Part of a small language model's weights: MLP 1792 squared ReLU, untied embeddings.
Each number is 128 + 24 x the weight over its row's rms, rounded and kept within 0 to 255. Layers, rows and columns count from 0. Numbers have three digits each. The size before them is the row's rms in percent of the matrix's.

# layer 3 attention value, 448x448, rms 0.0757, rows 407-447, columns 64-127
094:129101163127147133131090125112113135140168140166151138178122161132036132131164118163085125141143134170095152159139136126133137088085144121099162092134123154156134140150081144147147131166132138
085:115143144181124147160115103107126149167193126120136144085105115111125115125129116123086137110125121109161132118135109109092130149139132144115119118148146134131139114147119102157142160111161141
100:081090139132110130159143168107117141145132110168175127123124133179122104133167126212129142111101122106116148095141045130131123156136154120110128184143187106113115108119124143076143139139139122
090:161133135128123099108147157103165109144096163137089106166120101167147143096143164113080125107126134138105135167149135145156132150104127142151123164122142151174120090090112109102122113128125136
086:148106115063092118093086111152107139127142145130115100117121171110109146132110153115151091168125097101117167092068115123154148120109117175111125154171108142108140131131110104170128138154150150
089:117138113150139134149152118100131159121112121091155142092128083139115116151114147147116122124163103132090178092073105148117122110082145102147162129152147122168109171151170140166164158140114108
083:125158114128118109172139144141158114117128120108143145124143140107120081168112109130136138129127145129148166094114120157157118148149101131134115134107095138169109179116189097118150121129132131
087:106081083091157108113156109134155108121144132133125126131072110116101115147121140129140127133102130127110112098081195126130099124114181127132121111167137098084097116135134129088139115144138107
091:112140147122109146125115147128119138140109166137145134135145100131138086126150169141126135087116106142102106133116127129134144117106093173143149124089178119121152122154122090123136101168140140
084:139156062098135113133136117144138171147169148128087116127110077088067119121135086114141089108071143111142153103120170123101133165136136139105117124120157126154127131137127097116164125142164102
092:156117066136149083094119095158137127162137097131090140131135136110171160114128179148105127127131118152142108124109142114151087118110182116130122139108131099107135116098124108142101125131140124
091:147120162113147153145126097103088163098093132130145144121160126101139125074074177152140154097146141120130092161071184098097107131078166118094130124116133120112086150133091105120138101127169139
094:138133082151119129111106103158105164138110122143141179130127125153121110120115143143135142109198155074119151127103117130137122124138125129153121130131143116092123118140123143152127132116122159
099:138110111110165112101146112130147110119068138152157149128155094185148106145161060129123108126072131156138137116168153134120118133115156161131139096124160124101097105099167125100141152102116147
084:112142099102112143146112137173114109096123148115113099125132123095113119114092124160129154169151117124157098123124153123119098117052125138095114125145119140118111106136101123133116147107103139
094:114146148107123112116138142137147118108148074138112148120108142162110133165146152152154087094168135150131107107115107130139150084115127123132166122111087147100118165139139146191102142151142131
087:082123154122110133155118096134095135098124107156131101115126128152159183123115097117166173123105138115121129140096159155106130143166129150116135151175152113166135156150120118158116131080092127
084:101141097147096097108117151164084113119123177116162111115138117122196118108156091134113146165108159130113090090105107152114135155057102125158152081132132120112150137112097106099088125154125098
091:129133142096131075141121133137142162169160127106131116127134137158135138106184128107113104114111145132168144122173179104100133082116108108105145135152091133175112091115106129124160145080133105
094:118107079125116111117084106140099140098130124074159124104090140141121124138140084101149167098101134139136118115053163119105129126143125073161110104097125117108143136105097106109159128112139094
088:098118114136132147136141089123116125108115137131115127141109119096112094098172117092110144149070114145108127113170123141071150102129123116110149153110131147085100129166100118145133130086117143
088:135113159103142122128100171131135121114149118073130130123146116130161098095103124126134099142126128090105107126136069077111164126126134132134063132165129156121147121142092136097109138130155137
096:076113142136138082124142133131093162144125137137087124127114135104099079138142109131146140078150118150124138127124145134113118130128139116089144111132140135168131126125093107125132106189125119
095:116178122070151109107119113109126133082091134126103171123123111126100139126108175166141123145120099133146157112107126116130116105078155120190094131117067104166135135096107104125105148111146108
089:120136133134171129131126143114101125140130122139101144112157133142106168110151158106123136147084126109116140099087124148121101087105149115152144163084115110158139120104072112098124143106157149
090:114156113080138134144135115107106150135106108087121149105156115177161122097118126124131143070130146156125159127107157118131163141161104158092208099122130107132122120108129114102130128096127120
089:070116115116111123148134111139124149116130145128163130189155132141121146113108089185124143141177112137134096138159100132143114126106133124142124115088143112143115155128115133111098126104129108
087:116103134112116159135125103137154122111121077095128134143108164133094097137097118127123134126164106093119116171105120134109147117108140161151105101136158090119129139130132145133118148100132117
103:143096143158138121118135126126156138130142123143127087132133118138139159162145143113128109150116136122124117149164158129165143127125142123155123116099136114070145145140124132145117096139126132
094:136126136163096138129148112121112153107130160117116104083144092125161135157154143143135158137123136130137145105138145153144143115101116134107094136171128126124118133147183125135148135177109160
087:128115091170133136164154124142089110126119126104122102118096103099146114124170115128159127144111108137146139104119195131137137124079140140104129128174090096165121139129138132127202112173153142
089:149130108137107137120124167151125129149123144180097119143137125181098151099110091171126148117104128169138190138112168123119145151186162149155153109155118134152128144123156137128127136152148109
090:073123139119121133109131099138115084142092187145146134090113147125195117152122132130108163135111129122119105145107089105090110100118128140144099096118131131099118121113140095108105122110127090
096:154137135113126147139137106110139133113122086150118064103148180089099176103117074120141122135151156121122124141165139141143126121182132127101150088122139133124162126112175102112133127103176107
091:131128084081150123159117148134134099137131177136139160101087138096097174198126095094133128099148127122109160153141150075149163122140217125154057109128123126111158101112130116125090124108106120
091:171111118140142116075137140101112128106134148114074150155148116144162112158146137159131101101133119170159092130135147104104117137111126143140140100157141133149120093127118102111132113100066105
091:105102135156112137133122130140169118132146092101118158109120123155129100146115124119129160125080119083097141133114142128159131134114161113103093134126156147120133113154158135123173154165155130
090:112115085199114141137124125113154120130120134130143134115152129171148107110131102141148128101067143115124128116140111146097097151118136120159130168140094101118128127126079153112072107110125178
085:103098149152155100137100128141127072088124103128145129091126161122137132112144107126122141131156128142131146098138088113157175143127125127118140158131152122187165126093167140110127111148146111
097:095199164102128144139133127140156109121128149109140144112154148149113133118153148142114109058148153142114135134147127109099137135170149097118152111144114144149134143144127125126147128152126084
091:131110113090115133137131114149104186099119135140130115106072131142097098164073108115111122137119119119142151081124149156159118127133122123173127180108142097159168067142109161102115127145117114